Weights of a small transformer language model.
Architecture: rotary positions, no biases in attention or MLP, tied embeddings, normalized queries and keys, paired heads, hashed n-gram embeddings.
Each number is 500 + 25 x the weight over its row's rms, rounded and kept within 0 to 999. Layers, rows and columns count from 0. Numbers have three digits each. The size before them is the row's rms in percent of the matrix's.

# layer 5 attention query, 128x128, rms 0.114, rows 48-70, columns 0-127
100:490524518481468499572500471462490534501493505501503493506530528492492473503470490503465502520537521495450481512540501542492545518489518467486497508541493482523505494503481548493533454521491463500504510490505550502478485519492517550524535500469456477476571550486465493467534481501524539521514496535487514472535497494476506513510489463513520477487498505507492514548533482509500477521464
113:509479461472527491503501467504517493485525472479501513498507495532508512473486531486493533447483499520505496482526506487526562505500479510550486489451457524527499482479473501513510505480494481511491508524505453514521445474506453513460501557534522539519488533485527522509462555510539522488449454492534498517483478549500470530482491505497512482505469482513559511520475529508515487513509
112:468460478532492500495545472517479497532501499449475520501506480473477474421473514515494521456514481513504522527516519500512541486521475436535500489513495532516503485478548519496492510453500497496507475521495508534503487521469485483483495544517541491502488472491478501486524440523473452498491496489473488510463558495535534536478476490513490502492515516494497482515486439507461524481521
113:473491506499508516529495460503539492512465516487515483507509478502508507498476481494471490521492472452477475510453515510490471493487465534532524502461552466480468505476522482473491541517508504536485515515455488516506548519510500495502492446519518515499493498480501494558487507487491475494484449501439499457501486490562495484490524456475524465448483530502477461489464487494527483475555
121:515488518528491494491476513507531512480478524493474485503506528519452489481498514507512486482549482490483529472530488487494494524512494516533471499509478469476495468514520510426480504531463457522506509471473518464488462469511508494542493475491533492469513443488497538505505476536451488501519489498466507519514503535535460477460490524478557486512522459452542527524449484520473474495494
122:455533509559521505517488467499465503485500500523471547510465541512548506526505528507509498516491481478478530480527504505477482511485538491500536443507500486551496519510532511558497488458512486485500463531503495483470526502508492549503497492496482533477511507517489498464521514463455497538464507517528530531479481551519524509534486508513516435485490523512512492518448485469491505461503
111:449511518546525507474471541501483500523497496527508454482541536493458514476543499480511485511524482489517485503502474539520482517530514510484501506485487494483484494493483556513531483489448465471507498459479481543477445506480522496494523506520490519521471539430539480498477477509463517477502479516496509492507488502466495526510570486517509478473516497524537485463494487501491561476499
108:485513520534488467516473475515484513486479498506475450519501481472471523491496519441485480520483478517501463487541493505454466491509482517534511498494535492492541547504497472477479480466474490448502532516494518546485506524466488510559484495490493502455489463496496498539548489522485455518490545440519506490469495467506486465517497527492554528515482521499493473520491550490495527496523
120:466474482544519501524537532512450466494543522544513482471461498501526489525525485513510533498535503523503538470502501487531541504540501512491456533496516510496541491538508480495512519502494486523474483486524474469555543474475490526475530490496497510525499539502472486502524508488505564507523534503510529495460520465469457477519516458520509478498476501505477515466513498448477479542493
109:491485542504554517460468506493477491498490471522497498508497512515519507544509510507512478482516510531512508512468454489495522516510517495493517452493510490502508466526488517460490486523578504461456483493487499512498482495511475563479571500511539487496524538446516473483510466519513482497500505530477475504511495540515482522489476486483503485551509549516542525536546491523492507472551
128:461494521531460521473512517488501493475496532510523466513518468507535502505487494496496492513512539518494541536463497503482530482511557509488518485493451523444495519515493492517489479490504490483508454519480492500494457532547473506565513452491490510501503533471500471488500455464517529463482503523481491501514501517455467523514450539517536466472520452499545491532518470509475472498504
111:473532490541491484471468500480462522486524476491494485497466488478535528491543501579492519516494477529535493510456481515505519490522498499534486496532523482527486449487519514519501491485535525510501492512498500484512507532535503529499508480495476485488432456494495521519472533498547440541519516517534518521468499475480480530512518496488508578498508492526535500487494459481510494516540
113:519486472490488503528484478509476492459455501487535536507515476517485483501498494485466555508502482529534511476514473543527521483469511493496476456474510473497514527510482503523527485511493547448546555485533499497498515520473414491500483492537529521510501475517510484508481473466448510521510486496503517516476547500491527501498515447492511531463488538496488456537498489500482481543492
126:461503540496469484494508491528509547499504479469475483485546532504482477503517501499497462471505490521501539522554541485503501532482491512467486477516451504485528510483470478496483523550527505452525486531493489494551478523468516526473495433484492474495527507505513465497516523492491517459504503526506542478460516515532492530527514458518548506467504512471499511474545506521518519443508
111:527511510503515525522494492506527469489526499501456521470532537435514509485471525543514491517520476550517542539527481517469484524451517528504528487497514557487525475499514490509570501481515530523521497459503505525480511519498460508488520491520472532517480489499550514506500484451498470511493469499524467471543484521537561500486504527502521513497476522533484513470496539480507517494503
111:538485528501477527517523480489521542503505475469487468529513521482509460507556511466538484494519504524490502479488508555456471523551506471510518513510484446519499469547512487517529486492521485481520481485470545482504424511541540524482519497508533507501496528472516535528511492489530536471482519522489493500486510501467511487507495528514461526546476470493499528516516508527523490519549
075:464518495523494501501491488473477543505474501505553508514500467475515494524463492494499512525491504481442489503509481511461494462525475497484502483527552480505514481519517536480486496494471461467492512504485480502456411498532490569499524518524491505514526519492481531494498464487522508552502498528476475474472505522517472529476500518491507454484502506548479481566478465488491476535500
106:520475553489520505466500525527517491492507522524489513457489486519468531513545473505442506519493506519560553524499507507523491547465506477505516531513503481502500529500501478541481510502525489544537504493503475508512555517486540482521490512477502484460509491518486550509542553491448502509498539497542508532516511492480517461491541477545497538523512517489519523474499509498474542521485
076:497476490501455519519491488458445516525492520581503449521533521521480476532448497491487481512527532471458439493485507515498520462496489532498512503496525506459521489487494518476513480486509535497479522477525532479496490503497469467493506463538505532488475456518521477492493464499504511523512478493497464455498495504505468508496500495439472490445503503536466466506523536518494484517498
100:497497504499493522480482514504522492493493489525485517458500480514493523515519462528452536487472507517580534472483500504511491514509526510468513482504496488511481515499491471536487497490494532537501511524524495450497559544488542490511449493495502451439480514540467525483534502502445488470485509473485510557501497484510511452479499492523483523557518517458504527506465498540504508483485
066:468541508492505509498528473527485530456446497469511498475521520503509488495514513510465511471455530518478504446499490468471491503509446474506497527525530464509505484514496542493479504499499485445454465515466482464499505536485561552512502469484479509512544508521494487456474488493497484542441489469463518493507473528502519555478513489523517465518488510497501484503475501524503474511474
110:529507514521499504459482532515510508510476505501458522483498505524485503521513445479454515485472523513553536488442501493502471492488494497495536484482513471536478545481499498544495510485474505516479488535506507468507545547485552438520461480483501484446491525502483515474517482503440476500520514489479473526481496465564503468506496524501473508547525526484489518477459503510510507495491
084:549524544519513533476508484493523473498490490488529548462493497474514513509547482538479500494473521492581526497519500480515465498528494509509521505473524450512470488473481460542483477514484494498464523556505499506493528521483546478547461479464523482482496482483474484474538517503461495489478492514478507484497488471522544495493522492557481525544524505495509512487473511533476523511484
# layer 5 attention key, 128x128, rms 0.113, rows 48-69, columns 0-127
155:484477490513510489501506494492498506517549499476492480529508500502581475481500546476549522497481523466503540529501503496446512483490506508507497489512474491504516467493472537498480469496501490487552485502480501486497421494521466533469501483525503493516473537497553508539470455520571545469464526497484493505491509501514487531506459547497476480514488490468498502462519492508515468477511
099:520451500503526517499510479513506558487526501483516489493494492511535481464527481448492500500505489484486508479511526514488466518492464458494467459464498454482531477487470478530465508490490481481496510547509501470478473529518491512476537503514469491544555526463541496517494495489510540471496537543470533482517515532520488512521509491488521470472516471469504474517561460471522462476532
079:517508532492489489461502486499515460485494523459532472500463520483491515482519466480531493453502503498545454554477527510545517464482474464483482529468488490524484472465479470466527521524505477501476500491508482493523467480477500519467507519514549477510536511518441500538492524503525483501527509477504498515512561551489474460513523493491467521503494470500544508505481472525472542484521
082:495502482546497511502449487499479497473507517530517524442497507485493494531468488477498579544481511501462497507511534494506503572506498484473520513496515507441488523512479478494498465500504508525496508496487520513484485500461491522487505474498462542534491458480490476493495458471521515511493507520510563523494446516507535486502494524484518483458494556498518453505525497453451515492500
098:501546525494469520485503513512495478538496538523511467529523521487521482495477501535486501493486501496513508488510470480471501434446473498461496498495472489536510491508523557527475448480499481464484485465494484494478469460523486531537505474517518498504497516524482517559511483503516517495450511486516473488505546551502511522513536476508473447457480494462508509464501473547514534474486
082:484506510485480487474500497493506504511495491539495519516516506447485503520436492449505477476508500509459509510500514512497485526477448508506481482462486485504487531438502483526492495516465505480482518505473493541504508509543510492455516480470482480493548476491458446448523471493479445490543501492460502447479543494549497499535489509516481478500541525541500472477487505499520508530461
095:474504489501492487504485491493516555463516544472565520498505473483535524521519481585479502510513492505501523498455491513524517477524498490523539455515504494444516479501477485504500544491484525506473490511467511528534495507517486452509495487516526490483496488515516510448468495443497485489451463455515511485527464499516475525502518512462485479515552515494530526507451495483529490488496
085:558524506477467490491495474521506520489493530508515551481501476505481520491518499488491538538458464507513465472503521474510463480458524482523506480484457489511497540472538506520460529526494510517524515500488475467486517529518510459494500428482486551498501483458527494503481496544481434512507490536522521551479539523482528505514466514539516487522513490506542524524502504494490474482495
095:481512491490498563513524501477487510479494473509549552485521458518504544493475514533485457483489510472490504487518474506491545531516526470469492495518509481542490504497465517555486489526520487527492496481540516494465507489520505509500496526519457502494525500542523505474479509512491529516462514488569473536509478491502514501454498473527522471472521509506544539553460513494509518516440
096:509485468520514545510497528502522523447457516536518491493542517487521487552520505506489486517484483479503539504493490496503466526496547479468509525479471486480534491518500519491506504493519505452512545502505485472529484477498518517485537505521500468498533503480498463527504507496555502514532521561510503476490523494442496486511491548536517455484513495457498555507508524508515429502546
114:485523518542510527477515521505440467512463513515458473526498462477532451515515533469478479509492504472472503498534487517461498489486513535457519484526524560468493525493524532483493482509557533489541521498497479486488446499516487511503474485505497507474491514505513499538494465506525496513546516522487484477478550459491501488531522505452481488513479502470472507496545542463524474482510
090:464503531480529483529534505528481482474539486469499533487441459542489511554511508514492487451552510463521487493508486495481475504505459451521486495515504464539516465443470514521487500492507502513491503550461461528494517522485454481483512519501503502497527515496503538483497516524466465477514496495506491493527504484535501495498486464489460553508497497528521503503497493537452543531476
097:498491497482456537508506462439511540474492518537464446494529518499500523500501528485541513489528567498493501489496518518497493485541470543441475524508480499489486497562479486522532487507489516498495492491533512472533487515538455514514491521510478491496463518525497476543506498477504515472480527492444534535466446498503535476510498529488540512517498514532492467513493498534514512517500
087:511478509532504488512529524495508480474493515514488516520539455516473467492497530503523518490461532462485509496503549472513496494513476482488537531492524447515455493498534478482511493537496516446472527498493478492486482525477483530530462488508516524465527465497505502547502421491470471506482498471474429520492491505534479490479454478525496455472464505534499472500484506512462508514494
107:499510481498501480470496509449508469495505511504506516534518491476509463478490488466523503487475452455475530546474495518463514503472506545530490450509510502510443487528504511485505509490526488490505506462508524540533482487496523520468499506523526501503444479486526474486487477517532493529512467525549511456493500489459525495567486515512482456493498525573477499519528487471543503485530
119:489530501493497524491492512446486490474524493504488489464527478494558499520527500501522498481536505483520537515480478503485515477503485552461465510477470515467494478520460491534533498473523528519515548497507490507518450533486467577470515481519497466521503473498533480542507459500518532517527504492500536519474511534521475529433465531474533523521495461478494511495506522517514492510515
077:442465473483490503543467503471487479525493512465495493506523512457519483512487512491534469481506485490414465505525497544482499474523507515488453502472483493442517472503487498467523501519467472518523520502491504518486488500487495547471521511491458534541499495489555480505497498496508518531479468510537508513508499511487438539502507530457496488488507458531501464512522512534537498515532
089:493533475497493497540478500461504486503526494470520487528511523466534498504466524482550485511491453489452464480510489510487494475530512521497438485476503508446507427479473508499501549511474499495482531513496513505492473493507448527485527490528491530562488502487565485492492490502523504543481475500516498492506514489520453525522494545460509478480489472511507499520487488502516430494505
102:469508487482504498533493516474474499539525516465505498530516515461537494503469504495556487489498514505423469507509518505493504479507503495516428502484524512448497481520507521489515530488492468487503528509505504510483471494518443552491533479521441528571489482466513490490479493461524512526484486484517526484505503512503457532510496536484530486474498480524497446518524489488526452481518
063:501496530529461534501507489532514533478523477505519516468466482562486486504512457486487482554531449467547481476470497476497489516518527501509540448483524525535434526489530492500503499471511547495514509482479508537483530499481486430508502495485495505508497468506487494511508512497517502476505458468482476460508505488541513518544505488469489501471488492521504526493480545496459499508546
075:474481478509515492533522492490481533496499472480520496531501541440528501492509533493563492495506512474450443499493512489493541521485498509493421505469523526460515500522499531485489519455507461503490517498528458523481483483519468532501550488489471497507518479498485456450509502457500484534483481511547525458526480496468471526503510472494504503473518492532492464510525470488488480519482
099:557498514529472526446517496549531518478486491517507516495497513542472513486503490522450520505451475507554562488509507476513487524497496485514559492507515494554505521505520469529466508516513496505491463503458496507493516534481573482497445507487551479467485498530502503484527506495480484494526512508485501495515517471523553477489503475528462497520491534492502537497472512516491529512478
# layer 5 attention value, 128x128, rms 0.12, rows 32-63, columns 0-127
095:464440501506503484512489514463491537472529488520422507478540480485540501493523512494523509524477520504532469498540492496522462514513477544537479502445531497505468516514461488527511499503507477499461545493527512486489514501476479522501497516517553473534491490490453480468451485495496475467473495487478521452494496473508516524463544502486490559483502502534494463501484510487519492502518
102:522495502527543514505525483533489508490487496488492511460525466431492510494466544506536487521519546515508493559491549506499549490498482499525503478477482490499503471500473495485487536517488517530462521482444503534486530493508498499500492508484467434473500484436522493432529467500496482535529467494479486499484483477482491481489466508472482480478510459520527482538513527519513525508509
096:452531535484521467454494498488505451530543489480485510505506508533494524506486522447526494517477480509488522480489523495499504469510482512464510535520483492499459508522477548506475477512518474542486484491491434530492473496483519496492489467508472485483448442463535493511479456504522458476508502488469466512527511494510492484460473511471497522486506476528512438480484477544498507457504
102:516545476510481481494518485464469526438432471472479527500480493498500487483510493513504476550508495478479488462536508544511496510545530502487480501514512507507500510465505453508522462518455515441535507508547484483488470484470452491536473531502525519508474517537486436517453533463484544508502503503507501489489491533485489520495490505513512483499477518537470487502478491491475464484492
103:531515544508496444470495517574502474479562515529491510481531496534513507488521489494448474527477448495506494538512537451490513512498486530518466478467499498511539464504516499471492487480493501499508533524516495523481510494500483511510511508477548476522487496528492521481528498543484467490532516465475459497500475473528532483454517543473527508508534466487500461547519520496520510506516
096:528503494534491481473463474511479493485504548543497492507492517469515512468529496513508518502522454538461456548490467485527507530496510503512474497496517519549486498483501489485471505528503509483529494493531528535484485498501514484489496462479525509500491496561492543456460533534502507482478485484505474510546497490506512554553493503538483466527483485502523549536481464479445488524453
098:504522440468510537477540550461564465486521460525481546498510490527497539530505516473487475503522461478496521499538477519524456485514504506486486519465483459517492495479484490500478494508488497475479525554523458482491528484474520513497477470521479474531520474501527479531512490532519482525524514463517468510531487503474442510497476522465483518505485461542474469507509488489487524501507
089:479492499491519518493510499441467497490518504522480456511473526507520476461513520544495472483504510499500509461474525495483478503531464501499522487555530512536467498514534512479486491540481549490494475488535489502511545506489512466517476487461494520475468542520461533476479555494526513468475490485500533453488509526507508518553506469514543496503503555459459522494519519512527498490456
090:526508485506488539489504486529518535490530485470490507513494498512486472424499464509502488499501488555500549566523469526519503545506493445514506504507506508487490499519530482530499464490429445492509484487479501488507521491473474473474473505486446502497501492477433512530501490486488492506491493469559527520469557485515511527494529488520515474494529508482532538480489499516501507506488
084:468488495494463523532507488507484471518530451486515536513489508512495529456422497472504518517513473541484493518539511513477514478495521521519515517506485519459489521456467560469484478464499461510484496520447477500474517504489493489495471491487522495508513552481514508512517498476473482488485480494542477522531490492538481518490518557484552516560474486511519463543498464482495491509497
090:532453522501526472491437500522542514468491527496486479481491545490524527517516514529503498508559497555506515471529534502543486500479452517481530477513524494515535522507479503482440494497490545493542521490485510505514488524463478528513472515493512486507500493493521535464485499476492496502515513472503513534451487477520511484493481492441524492499505462460484526516509467504515524528568
104:495479503550500457506516491509495543552533493538538542487507502505519500517493480479478457492556494508502481474489522476457479519521548506474501513512475519510501507483479527462493538501477521478544486472505561519499541515520482558506496512493469481547528529518531526438521481528538480489506477508478498515495500505445501485502496496500516536485485498452501484503525538512542514494488
100:512518480467510517504468553527531495494535536509475510514505453520490515541548498454512514464486512484520497460500539455496474500501499522471497514466493505477495520518520537491548497502523481479456531494524469486514485496511500499488489513524487497495532437478488459508487510444519499473503553547490517464503544466506476483509488508537479529488490524560525459481509502483518504459505
108:531449557512518473477510518523504501500557501546470496487501512560474520525531501500491526535512482501528457479515489467505503498507517534473488538471459458495500481499470504485552509547486490491532511475487464478496493522462490498471478479533553478516489491492554486495499503476508533459520508527466489471528511496463505464461547495491484494505485501542512509519515532523503500470504
095:497530514473485477525503511501448496472498503503482519461505535477490541526512491510501535497507498462497534459503527514521514473493472506499430527491503490539525525543459539500500483525481518497497471543550466469533544472493499504493558473521541502475465473519477514525504535499489556512481521468519492523504499535501470465520534489510532502518516478472505493456483519480488474494469
094:532544501481492502489490469528528491476532541476533489457492530494462515521533515521506524504493475495549523496516520456494489499513517530506469537497478525494466460525433503497498510496527535515488507519475438513569502508502518505559482503525495496479506483510487513521469516502497495522471518488507500486486460530480507525467499505539537474482459460498498497486507518452446531479473
092:518482486477518501538468492478466513512499511475484507493541505452525528499496487512494533451513520471490482532488457544538526491481478548503483510469494514500478531505488469507532485473580449534494514514483504461523511499519495519521539462522454490511524511493495508517490509495538481538512491477511501535479506511524495522542464513522505533527475430538501547481497516501487532502509
092:498474489491487502501482530542505522508516480489490475512536502498517502498447476494508446485483500507474524482480476492466488477459512516458505499569449494491493494502473494494502542515483504513501531528505517481491497524511482528555463456515460516521505491483493543533506527504483480570520441506509512479504524468540510508552512484438498494475466483503485514509538499508486476547465
089:478439530480509517524501519504492519510558512497524505494481565460489511521543527493483506512507509504520527516497496533490537523510514432521508498489496525491501509502444523509522501488525519516531493537458556533495500529522510547517515491523501464459542511546465509461480538481457527502499474548479508523474492506527526511515522491497513511468458501494480508505520491484508513470543
099:485515476516414528547468482501465577491500514484527532470525475459479481491503475551494493468515478509490508516491445491504505515483507491494497487514487473459478502486501491489522438535520439532474519486486528517499522489486506491550523453485513497485506506503461508472479523490488480524492479501499506496468538489527510497524501522520505504513509492448527552510503481465517502523487
093:492529496488471512474517464531511479509487543534508497521539493532565489493495453521501514495515461483503474479513472478501486467462468517500512516483470493552494503530505500490499497520482464484531487505520525473464468458475474527474516445529509530473468434503507516542481494463538513510523479511499471476499463481523507517511477518462477489532517512478507534513453497524534501548499
096:487481503552491486506482497469473510504514450509552476460460501525541499559480497489465453522523543473527516531548544550467499505495478517497550490535485476498538504518493489468413500541525507494491477505498545531500496476512516506517502505522499522502474501506509521500539488498507463499502497460502497499512501439506483519494486527497509496504461500474482489505517526470487508533513
093:468484478469485530456498517486524477465454506460471502546511512527497498534523488463522527447477503506512533503523471512498499549482531483463461549527501517458497512490495479493505450510491505510493449521507441477543479494527471530471499499472516463510471501511495510518518567494492540501512543467485495473453496510550508500483508492505484505492507487535502472498524502513523493516472
086:513499522535489528452525482471509531497479503482483499512492483517523519512494529540524469539494529483525489518447540500497443538510485502478507473509504471520537502474549541483469513506491522488483498495507521465474507523515488520501508478481484495529485478492512484469466460554565497504520466495456503487539445498499514526487494482474480525487530496518512481522525468561542518510538
103:527472527472462482496457510525521513532556488524492517470519511521489468533490483482491503503527479506521476478474539461525457486517463551487533524474474518515526510506493524497467538506518472479542526473530542493490465477504479549503510494498517472518530495536552461473503538498524489497504462504495483510481467480450511482497482495491445546493497470496500501546538517498503498474500
103:499468507495487563496485519487498505461485456526502510518540515545517482503475490478456514507503489483495497511565464566516476488469515511516526512493479454531490522493520531524470521502574525515516463508509449511476542505525498505492528511493510497508533515482553451479530522514490508450467490487503475498488477481525503517533498463523465482508512488506495510540517513489544513494514
093:514458499506481511505501518510515504505568460475494527439511492489486501514460524514500460516532493478513505522477494517529489500466489542558535517464467448511506482510537476570500511502530461502504464510455499520512500493515540521527510466490474504483488483487495521555533493505499501507461494499499471523510485490509498493512505523456484498478452510515501474526528470499556507526548
096:508520527522481477438502492481541472489501549513511469490519514520521470528459469474516530472498517514517513482529546495483509548505448520531496513498517485519510533476508522495480457513472521549486489527503487457512471486474462479482471528515522520509490480451512526465493462518478523454504479488508515475498471499464517537491493515465528540478515508503501458519492517539467464524467
093:507505502489537504506521502492536480476463513436479479516455491481459484453514478502516493509466495487481509468480435532515526533507518494483522485534529511543490492500475507486480479557477495528510473488519500486515528475456504472493484501491487571517520515493533503514455518488476502517500546477504516466514501515519510464537486491481541487504506497530452488451454500506475554489504
095:524493495481557500481524474467506515520498485508504489501469536488507536537528525520496490483520544469520495542479476492522494467486460509495517508514525503531531494531500505476459517532504534471490537506516513515512530458485497500533477563514473561523473487537476487471495505493536487516480527498474468463519542488458471527541501467494495510514553510469453495498497532494547507503529
084:484483486490479462504503462442514544514482503488477524503537509502487476467524515484488494495490451514470488477489490502482548501483509505550472479493489504519517513493485514467465486509475550479504552528542479504505494570506495472504475458488463483507453474530490491451479515501488506464484500460518542509516522486506526532550495483479529475498528518506444460499477482517495494475458
098:492504523526486479518528499527464518514536523502507519497508475497481502481503545513492494492522505544499494516487501461428536501524516517483512480533501466465495490534474460541501508486502498502535493468511475487468503530473522508495471508488498515531448538500507500507532516535510483511505502570545547507483533519455505516486457482541483524502454498545520541540518473452492530498502
# layer 5 attention output (transposed), 128x128, rms 0.104, rows 32-63, columns 0-127
095:523514484465529495520496530493533490516478474506505514541537561526516459526488562515530544511491506525504458496512501492527478501509489504501497493474515483497482559469478516505533497482465491549506537499484518548520539490515526495488502543508500462526498499532526521498481505478481476519481481478522506537471449530538536518520449454494516477516529469522539512509522466506507495536485
088:480472526523535511509485494536507534514511536485511541484542526473461510475497520477570482545498508501540487487500486483469519539461535492511489523532511515489497498490459483468477500513508494514493497494459532459502489460503507474530527440502455437473490493455490521519519462483492501454477464516506475485499532494537497507473521470514488504524510483516497534528491533543489507525513
091:519512527505513540444525487543502465520463494516490424495473530566510486525497483470507520505531457476497516479436503481495492509491539523455521513492479493497544484511471525497533515493537494513496485522471497501487466517480488506514479497531474489504529535476496547504502470453483468492497545505525515487509516488505534503514487530505505458498520427494507499452485488478494506479508
100:515511501526501499477523515470515499454460504501495555542536555498522508500492504444472517475492467465460497503507523505461447476494462497464456514468476458539489514484481478516467506499516477483505504504488545512545522544449506511524537548505503503515480529490527530516501474515466534486526502516484501490504496545480522535491512513504514516523473524491496456446509526516504499488511
092:514512490471499468517457504522559452512519510537507505526538527538491514500502475510490500510512484453497502548502502484527538495531521503516504488556488539494481502488481516479504503505525524511532497414549539505449495485553506445519464514457472515527516515490484485501490516536512472528519497488495489491498510542504496468492524477508530483495506451500518545504512472479499498518537
092:507470489550491499526536563553524524480455522499480475516470475492508492464482485552487504513553530509498488544511461473484495532502490472494498465493519521504468469456472551445478459501496500508536493483495503556519514479492504517474502541459528525501496496503481483482485501496511453489517512510526509499494469540506454528502467490504500510523494514491477512483514535499506520444487
098:521486499481495488479476516495502508551498467545497516496503490511498503487545494471482500502461512492532503502510474493466484483494515512469503526491547564494501504528538516519507509465501497486505527463494482482501509482505539506445521516539431516455529510509499485511494484479495449477513516477475451497465530472513472503475524586484487474516470471506532536445492506468470505524498
096:475501478458472536544515464524519528537482509468472511531498478517477503518471511541487490499493483537479507493504514487520505529472520501543470495497518501483485511483501462522449478527522472509464496537532476493530469479498498486480524532474516513488494501502495519499491513545530541521563516473472507541548523555498464475536487486515510542535517482501430507487490526490518480469515
091:459469497487493500552525482452513492520504515513479497528460439522497503488481507521488459557493523485470495513473475500509517497506500473493471520517474489476493483482521466514512548507478496508529523495481452549456509495495496499489495559496516512514437467486437512488500464544505496524472515465491494533496539562517555501480489493501500495513470535505479490484472482499502487467497
089:480500527508501470498532473476528528500527506506509511460470539510503505491529453486522510497523481495510511458538457476442514495461482511536520522486526462520517489490452513513520477495458467454513496540508464512451494529497521528517467518485470474476525510501493486472521498512465512481492496506483472497515473503537535540465553482486494503470557455503508498467524513503529477507453
089:472504514526501484531464506482499513535489489492503486493504496480495455501532498533517515524506490553553503462540528507493510556515569519491409540532497478464470520465490508476483511515546492501516523450515506492507508524481485473496507513469474523540488479500506497481485520500516508490477534493508492498511532468507542564498525506481484508527524442486524497520488519485527496493520
096:506490506532528501478472504553496516516548452485483512482494528491537497524510483489496506498505487491502480484506480479505479521518491498537482472560511464521485503455527516505514533499528482494538492483529555482535542489516490483547456494505467459554509496532527500517478535544494486528461495512530521491481503508554507513502460486467493490517464512444461541503499553521505501496510
090:519539471460524483464494501499527436483489509514535491522511483521512475492498542494492489489504504508471502462491497523494499506557546528499491479523507524516466504502506509509511528482511520445457549476472471506482510464517506470505499514562538519449542525512496501493528476519499498532501516521486483432482458474509533500524474535517479464482509496538505466519512497510444502527494
102:514504512471544455464493511523525476511513542507501442545485488506486506472511507486520537515515489504532473473499533525523513500494523527443482560468503517478510517488446513498553510535465521493506527454542500517529497516480522527445492463508463500479507494529494512473493501504487475520557478508509517518554504520488470478524509476514490486461500487527495532479482513470510507468473
086:516457518479503503499522502485496514497514473531510451493538503492498532467459529518481525459531517470511511475503477468563514503534513487478474524510490533464495508544480482536509495549502502522505503513521499463494472454515465504483483485514547503484489560481428504483483502501499561449508523507492512497541499509503500531494489506471466544514475500473494489470480469479478460525495
094:543517490468510538484467524510504523504520518558517467494529437487488514478467464524511483497491484475471502505532562462541517490489473551513477535523498536479507488520539485498497490497462521533492517499495467470490465493512501490500544509522507494498490474507444505476491470485556499492513524499518525465509526509511501528502484529542538511512501436508518472525483514506467473466526
102:487493535496529449515500500505467501524501501493557471443496525500509512505532506509537505475531488502512455526474483478527472513477489474504498488483518509481486524481521478484541493486486468490498505544489494485480511520509475523555538516531514473462520505452496524505482457548530540474456491528464524481497446504497514502526493521538490500523474506482536492546541443507518514526469
090:506483538488489545476456524506542505495510503499476447508515483497487508472461491515496473501469486505503542533468478485524473500496525548503494515523523509465524524474475484510465490530479504485497505540447503515517495550491469469551493500506517471537473446514478491526470532526504532463477539492486512516455499476505474492539505530511494531491536516500530479536450469511506517532464
086:494488516484563523485488505531495530502520527497524485471487517496486492519498492502492470495536501474501519528539505536518512463492518466537514519482535480480512495489487488474540499561446454488534549557480532503474485478531523490463535525474481543476464468488502500461479490492461498497544478453523541493513524502509499497464469473502491512513501491465498460510469482527509497479537
096:503505493455462491550463444489450517509475488501550485523513518503508488477475477543515460488538507510483514507495466473474502543469492476505513494507542545506467508540514465495459468545487469505463492515470506487456519485512498523494504478465531496479478468504460475504517513506483523511546503483497488505471499523507459520469504497498504492525458544449480533540514483527514513508475
091:493484480517492498532482552520505452518512482495536495506514517539508478447524548542483511472530498511510488447518489490468450456468522538483494483503510476485503492495499512454488488542474488536475474520525493489472510501495494467523488501525517504459488515501507523549470438511503470530507511508544508504467539514457455508530502522470458480521480527477524530483518476490471498512479
094:493482461505526512511485447509478470514553509524499529483477525509513477521474496478478485481487508498518447510473510506540492495498534457518497522487529497561516505479474521527470484505487507476488483502476488520550497507514419486543489544433459504507518490547502484519492515506495492485521465448490535469474514462513492503472505482501529501478482476473479506510534527523500488535536
081:523504499437491475506519483466484490428517510525504464522474515508507495523491538505520466573458504496486511488498513513545520512479532465475472514506519488482492511510497503501524481456491527469505522509519526496471532501486524537487478508491513484522465462517518499514461487474542505514499530488516490465479497500509467549489513557543462519505496500554496459501506539485446498472502
086:533501513509540503495511564522536489525503529482497484534517482494485478523494523446495464491490518505532509486517542489536476518476539495482515464565503481473488494517487509509501532509514465492449516429518531491507487488501482554536442504480490466499469497521533497525474511511506466489504521477491491493497498510483510475435514453481530495523505499488540544502496517489509503527544
102:512535533476536515487490545539507465531500484530545518469498570526462486521489472490517458494510486489533448492521491473528489517466528495516497516517512472492422515471483536469503486489471524497553494476526511490499518459515490494514461492472455506518541495499479511531477492498494462508487483525501466491501487504533514498524500519494491537510501511500441494534533486537482478515484
096:503492492513530517547525483485495430526504483521473504491516499472487492478493522491478503521451488514465501473486469528505485491502507477505523498495534564434518517517517517482452474540526498481520515527500483461496522475456511545525520493475485522515530488515505458470516493504486474499528525474553510515542561490508489477490531535480502487502468477487526465538495488538475536518501
096:528506521496553482528526483507539517531509482488517497507525495548499497516481493462495466532471508477530537489477509537456440520482530464470486457506555508515433504480494510484517516540514513541481461511501520519494512472512510533508514490505479549479536473526507501522501501508519503490462534500499502478500508456525485460508520497503508447495527479493521504532525478515559505539511
104:495536497519451538514517458490501475496496498514466468504498511514536537467475519499488510475503516528484512496520559528482529508547544511517481533498485499432457491533528501532532481491498512492496469469506497495514523469504526462472475529509516512469523465496493491527480498464510485503537483500505511534486458508474516514441495523509539486482535457507468552463512494477501452501473
093:456518479520453483494511510474478517492468526487484527501468474471517513516492526499521534487482509497487454502533469547538524514478454509471482520496481475558471487529500471499492485523508518514496496500493474485528519510475462482504517534543543512480474454501481502576522511558501514540556531523520488484499504488530477477517497517498479529496484517527505491466446490489506483464523
097:478515452491518484496506480565461493541521451496499522482524468531490493541490478517490550500481519528524480511510465512483531511471521531501504525460478480511521488494507479500522481504545516522494516481490531505530490524505491501513535505499537512531494507495503465523481478532521456505526498511489432528548466495485507442493515448477476536486450516517484528468474506461528497477506
086:509452519511448492501500498476523496525456490484474515486545488520519443487499482500476532552514449509483497525515523527501505513494511509527555508484507469567497521465528455493486474524508547477515489477509486491484495530517543476502505532496529475510501494496466472543466481505479510559525511513528518497532481480470461516493531537510495518507529461476500505506517511547459484504510
076:510468503549523518504490533495522503517533464504488499465454503505506506459541485462516511502524527530550515544488530482513488505472443477523529451491500478500500492494537509503501489473521537492495473512451472491542494508463519547453450452507460489495526487508477467530485544522483463477522490483486493487507522505482504526459516476465476520488558509500519508511523497504476511481520